{"num_attention_heads": 12, "vocab_size": 32768, "init_std_down": 0.0, "lr_head": 0.00367, "decay_fraction": 0.777, "decay_shape": "linear", "max_seq_len": 1024}
Each number is 200 + 40 x the weight over the matrix's rms, rounded and kept within 0 to 999. Layers, rows and columns count from 0.

# layer 3 MLP gate, 2048x768, rms 0.072, rows 673-706, columns 96-191
242,236,142,179,135,230,212,218,175,199,179,154,183,182,167,210,189,257,187,254,199,171,167,180,216,240,203,242,256,193,164,178,137,216,182,205,128,142,200,127,104,235,132,128,179,255,211,240,220,200,247,179,229,252,224,180,188,215,219,193,212,220,126,173,86,280,242,187,206,184,189,249,161,249,192,144,160,171,198,176,230,186,205,190,174,231,172,220,194,259,195,117,174,180,183,181
198,180,236,215,222,193,157,245,235,189,232,194,171,175,230,219,146,231,258,194,162,156,231,196,165,242,220,174,166,181,195,181,148,200,216,217,236,173,98,212,186,193,256,219,201,226,262,154,209,236,220,138,225,242,148,156,255,193,198,178,171,191,208,192,299,204,219,218,192,221,202,140,259,233,247,94,195,243,246,176,187,199,230,146,218,227,209,249,189,205,169,110,145,182,225,177
89,254,244,181,202,182,188,282,228,204,222,234,187,160,247,190,218,155,221,225,197,173,257,153,229,179,176,240,187,188,231,175,210,169,211,203,138,284,218,247,202,182,239,216,202,297,185,175,168,225,176,156,162,217,230,189,149,237,204,176,225,203,168,208,214,180,178,140,209,232,154,178,142,209,208,189,157,192,192,137,153,183,147,207,221,245,181,266,192,144,212,155,218,190,213,180
195,203,259,183,151,174,215,186,175,240,190,153,173,201,240,227,234,206,263,190,253,150,145,248,196,287,316,160,191,224,159,139,193,261,226,188,137,109,269,201,119,182,155,242,173,206,217,185,223,181,231,265,219,183,142,147,250,139,264,244,206,205,209,244,212,204,200,242,241,226,211,182,188,223,258,193,180,234,125,162,195,118,191,167,187,137,141,142,243,279,104,202,278,180,189,276
175,253,149,189,225,211,217,198,208,231,148,149,182,174,161,231,162,215,248,171,224,195,163,142,285,187,196,254,118,209,196,189,164,202,124,157,313,196,206,163,225,224,187,181,144,191,220,267,223,212,206,217,182,171,199,204,225,157,201,204,229,162,185,184,152,178,168,279,156,226,215,264,158,221,183,251,242,143,157,152,249,145,184,191,250,215,269,161,165,193,130,170,211,151,178,196
229,214,195,165,173,212,164,248,294,272,256,168,203,174,254,234,138,195,235,106,138,188,170,146,229,141,221,232,180,118,222,163,243,195,202,158,241,210,209,118,306,201,143,186,207,222,193,128,212,223,151,137,225,175,175,190,261,200,236,153,220,217,237,233,227,289,231,155,209,200,158,289,199,192,200,180,248,217,161,207,183,237,181,93,137,127,239,146,144,227,207,214,151,191,261,181
193,252,213,241,205,210,291,204,178,236,168,181,179,225,217,151,222,178,257,135,168,184,240,217,136,200,207,262,203,242,193,163,250,178,216,184,173,171,210,191,145,161,172,249,232,274,223,199,174,203,223,158,155,234,180,206,250,138,181,226,185,271,188,288,246,251,106,243,256,81,256,176,176,101,224,229,185,210,225,222,202,209,222,215,223,165,170,240,233,255,248,169,146,271,244,137
171,144,244,193,187,250,126,194,203,163,242,207,142,224,202,190,181,190,288,237,199,251,154,241,216,267,224,218,148,103,129,202,198,210,208,315,205,177,276,169,144,205,249,235,141,242,228,193,256,215,253,207,143,226,212,210,116,192,155,190,161,204,193,193,185,210,184,267,232,243,234,178,189,202,157,104,157,287,188,212,188,235,179,139,217,211,160,212,186,209,117,218,182,202,226,250
197,199,211,178,215,155,213,255,215,206,232,236,176,168,140,254,240,225,191,161,217,150,103,173,226,245,158,221,168,150,216,194,149,214,229,198,223,218,232,198,201,152,260,195,217,194,297,128,248,249,156,251,200,149,209,191,229,134,191,166,204,154,248,165,158,175,187,210,228,212,178,272,167,162,218,312,204,215,190,137,180,168,185,246,169,200,178,262,198,215,161,206,124,191,255,216
225,238,258,99,152,228,186,159,235,254,213,131,223,207,190,170,307,240,194,287,254,185,250,170,236,180,150,176,226,194,154,191,197,137,184,213,193,160,226,141,182,278,201,182,190,167,269,261,216,157,278,175,159,185,212,81,205,179,150,219,254,214,244,204,242,208,215,248,199,180,134,148,193,237,188,176,179,136,155,194,241,294,169,237,219,166,188,177,207,118,183,207,186,189,222,285
235,257,209,237,220,210,186,191,177,122,156,197,232,207,274,227,188,185,119,237,193,179,153,150,242,224,195,203,138,239,205,211,220,170,167,148,184,94,202,248,168,184,220,249,215,218,245,174,215,226,201,171,173,251,215,223,198,170,166,201,228,203,159,211,214,146,164,238,182,106,184,112,206,233,259,141,221,221,158,248,174,219,191,236,186,180,194,235,235,218,212,212,182,236,262,226
197,206,231,197,206,209,189,169,279,269,202,186,172,130,137,169,153,184,220,177,186,203,187,243,218,133,193,216,216,126,216,120,204,184,191,222,208,195,174,166,181,165,208,150,188,165,194,145,203,224,150,185,154,185,229,189,190,146,173,251,177,255,262,155,195,215,235,179,223,215,209,282,163,156,183,197,153,179,215,195,161,212,220,136,233,134,243,234,183,143,224,268,179,174,209,222
169,213,196,266,220,178,181,206,147,154,162,278,198,189,194,153,188,204,191,204,226,245,182,192,251,210,230,167,167,202,267,138,182,297,227,185,119,242,243,185,155,246,186,236,230,191,176,195,212,217,169,231,232,203,197,177,152,226,113,217,258,144,181,211,206,193,197,243,225,182,157,192,274,190,231,226,228,312,188,147,171,184,176,194,224,206,236,223,141,177,234,209,192,233,227,259
246,189,185,250,269,194,206,206,176,251,195,201,166,173,198,169,180,227,135,218,256,232,206,220,185,289,191,176,164,253,214,182,163,209,223,191,221,161,173,228,234,238,142,299,253,263,148,213,159,197,198,165,235,165,225,164,195,234,223,219,181,261,174,157,174,268,190,269,169,211,227,193,239,288,189,181,187,152,181,164,219,139,177,234,240,265,202,220,228,238,194,179,217,201,219,236
209,245,264,200,227,228,141,243,156,192,181,189,270,228,142,125,120,237,253,251,266,227,186,229,193,198,205,185,252,207,227,192,242,206,201,272,167,241,177,234,289,182,164,157,153,241,201,259,257,199,186,191,249,136,199,132,279,217,159,175,249,252,178,188,150,233,173,164,190,241,268,167,140,217,162,205,250,194,225,221,186,146,214,255,216,192,194,240,242,182,237,205,86,192,127,224
249,186,269,174,143,219,219,164,200,130,162,237,219,218,202,136,146,199,244,150,300,160,257,143,211,217,141,151,208,256,151,192,178,202,243,206,220,190,228,224,226,220,171,175,162,258,211,190,260,144,214,190,146,283,168,216,272,119,253,122,240,240,248,184,249,235,209,191,176,240,217,164,106,206,217,183,164,173,201,229,136,245,180,163,204,308,145,269,171,169,176,221,215,160,213,222
172,188,146,155,187,170,264,209,210,135,173,233,197,204,232,234,175,173,265,249,261,239,226,270,155,214,174,182,212,183,154,101,208,193,226,169,131,183,155,208,199,180,253,215,165,238,203,223,231,230,167,188,204,197,196,113,241,178,141,181,206,228,194,141,138,235,228,244,253,143,176,197,187,230,230,212,202,229,211,186,112,218,111,208,170,192,203,193,212,201,212,227,188,193,178,278
192,173,201,219,288,215,197,172,178,270,223,171,264,79,196,305,159,218,267,209,286,238,212,171,220,185,188,161,98,167,171,279,158,230,155,146,280,201,213,150,174,220,263,187,214,172,184,194,195,180,222,173,189,177,140,186,186,229,224,207,92,192,226,160,193,262,205,202,189,239,272,209,219,219,155,163,245,225,269,221,236,201,254,95,258,160,185,206,118,258,221,184,103,178,204,153
259,181,164,167,206,216,215,218,199,239,272,144,203,163,170,266,186,121,217,217,248,312,199,177,196,149,209,230,180,153,224,209,251,226,255,195,191,210,205,127,227,229,179,173,232,156,154,134,187,236,192,184,154,185,194,160,172,216,153,212,203,161,174,206,156,257,243,216,163,209,147,218,161,217,256,229,173,157,233,207,214,197,190,98,207,183,226,245,225,222,169,149,159,166,219,183
262,197,186,177,232,216,184,146,274,227,180,223,177,214,237,174,115,132,228,255,183,232,201,237,212,145,200,165,215,176,292,176,196,214,215,226,178,204,217,253,215,184,201,182,107,254,202,202,165,204,232,145,250,160,142,135,183,175,182,234,213,227,252,214,223,165,242,180,181,210,220,211,220,157,281,230,260,193,157,219,98,204,182,122,182,229,201,128,221,117,140,246,197,171,262,236
166,243,286,231,185,232,195,225,178,226,157,206,236,178,178,169,165,162,335,127,170,153,157,113,191,240,227,153,234,222,183,222,203,203,213,160,231,192,198,139,214,181,176,245,212,194,172,267,156,109,186,192,164,226,212,269,159,177,246,177,216,188,189,288,210,197,225,129,123,173,183,244,227,167,171,163,224,238,169,189,161,183,196,273,124,179,245,240,216,216,192,289,178,173,243,239
135,246,302,207,225,212,264,181,129,158,226,241,179,220,290,168,243,210,140,149,167,155,197,275,126,216,149,251,238,201,231,222,161,158,211,169,266,237,162,215,194,177,177,194,204,196,159,249,174,159,146,184,244,208,170,204,211,177,144,181,221,185,187,193,257,252,223,207,125,183,205,174,192,200,179,93,155,228,102,212,197,180,198,231,282,135,192,204,237,240,189,210,194,232,197,175
268,208,211,226,242,248,219,203,190,233,248,227,234,199,173,203,201,238,223,226,208,257,193,204,211,142,123,267,271,242,243,240,209,163,186,210,235,157,156,244,194,169,213,144,152,196,88,237,223,130,269,188,185,220,190,201,245,237,219,210,156,212,230,205,192,171,269,273,245,151,238,193,232,200,141,200,228,130,184,180,251,192,159,250,166,206,268,247,226,220,240,216,197,254,191,155
126,259,186,223,151,149,54,161,111,204,188,198,216,222,196,192,189,180,197,176,198,157,183,237,186,235,206,207,200,132,192,184,142,208,170,203,151,166,179,291,255,265,187,167,232,180,161,179,150,200,212,154,125,194,219,165,187,164,241,162,276,220,228,179,248,203,173,246,203,208,200,112,224,206,216,298,184,177,170,199,230,231,171,303,186,153,178,169,245,177,125,207,150,191,131,148
241,121,190,203,211,239,145,243,218,224,150,96,191,145,177,230,167,298,175,202,144,164,191,203,165,203,297,246,113,198,205,201,189,163,176,272,208,109,250,220,154,237,168,224,218,132,132,196,270,265,184,219,172,277,207,252,284,219,161,205,214,181,173,310,161,232,179,245,237,299,195,201,272,203,197,269,198,148,133,180,200,155,178,216,209,193,181,131,156,195,200,232,160,178,173,235
220,244,198,153,273,140,202,237,213,161,248,175,226,183,200,235,196,239,214,269,267,266,145,173,258,195,275,227,249,182,163,145,201,187,310,171,189,225,191,239,180,190,224,117,297,217,252,194,165,152,198,148,237,157,185,236,239,232,205,210,149,152,245,226,243,184,185,153,160,185,244,174,288,181,193,159,139,184,202,199,180,248,195,254,180,158,227,216,145,215,232,191,204,130,207,171
167,238,168,190,177,186,125,145,137,296,199,190,125,215,249,120,209,300,195,152,127,222,148,271,200,155,176,183,132,212,217,275,188,240,199,215,209,173,167,172,231,173,142,173,223,194,181,123,219,289,142,189,159,181,177,143,199,224,194,285,139,186,184,191,296,185,155,148,168,257,229,165,200,220,176,211,151,172,244,239,215,177,196,256,147,152,177,220,197,243,212,224,255,200,206,142
86,172,274,221,114,215,150,211,208,182,219,185,218,138,215,280,209,210,171,133,195,177,131,228,184,209,233,174,223,176,198,152,187,123,115,138,188,151,200,117,146,189,138,215,177,255,156,182,163,220,224,276,148,238,165,235,250,215,227,166,151,242,191,197,201,292,159,146,198,225,179,204,174,221,150,198,211,125,228,170,236,176,224,240,235,198,229,187,189,119,257,152,203,147,165,248
169,112,222,154,190,193,201,155,188,249,186,191,252,147,149,178,190,229,177,191,178,259,245,225,170,134,229,221,177,191,258,212,196,172,205,225,247,165,198,230,197,216,229,161,156,241,172,161,220,216,152,179,205,189,224,184,214,166,262,201,208,139,185,191,151,149,167,125,176,209,134,179,200,180,156,200,234,210,209,198,237,172,190,128,141,219,115,192,227,163,198,155,193,251,225,146
264,182,169,164,236,222,113,289,232,215,228,233,277,185,241,204,179,209,219,202,169,226,69,267,225,189,201,200,180,185,198,238,277,154,217,285,197,191,182,153,215,204,193,226,160,251,212,231,196,172,235,228,231,164,235,169,294,192,227,181,355,199,218,207,109,179,202,250,192,223,223,210,220,265,229,248,199,202,126,252,217,150,190,219,195,146,179,165,281,272,137,204,171,163,255,176
171,254,232,233,173,252,132,109,171,169,127,185,180,191,212,261,190,241,218,164,196,126,206,226,214,169,150,241,243,158,174,166,163,185,176,154,222,221,178,179,213,188,181,249,154,163,152,217,181,147,212,227,185,180,175,293,181,182,204,199,141,274,251,131,126,135,238,200,222,286,235,163,223,188,181,199,239,202,205,223,163,257,182,211,215,194,152,171,239,169,171,203,190,155,194,247
173,90,196,262,188,189,154,176,203,197,145,258,172,208,221,258,238,177,159,217,217,204,221,234,209,186,172,154,222,250,245,207,242,232,235,208,190,193,184,187,262,260,151,163,266,189,171,240,198,207,218,164,245,224,293,98,224,164,179,207,184,200,166,239,187,202,213,222,205,223,164,234,229,184,168,222,243,231,202,155,248,192,231,228,168,200,183,254,231,159,236,225,271,116,189,243
187,134,220,168,264,205,179,228,282,234,232,169,211,142,193,226,227,215,171,235,166,173,236,237,196,227,169,209,268,271,187,228,221,180,235,241,180,241,255,215,146,210,102,181,241,163,206,148,189,196,180,209,184,206,214,208,257,177,162,162,200,265,198,161,272,186,123,207,189,174,219,188,144,199,181,283,147,212,189,228,213,275,161,236,219,199,158,230,222,175,244,258,213,143,225,202
182,232,241,139,124,189,256,244,244,213,212,216,254,239,142,138,163,184,226,280,123,149,213,207,208,189,148,178,211,137,182,212,171,67,295,192,142,217,189,278,230,131,151,142,161,214,186,207,210,181,184,132,183,251,190,225,221,187,270,215,234,282,181,197,154,222,198,188,240,222,212,172,144,256,115,198,185,190,169,205,210,173,156,237,156,186,217,201,233,177,196,217,220,203,192,178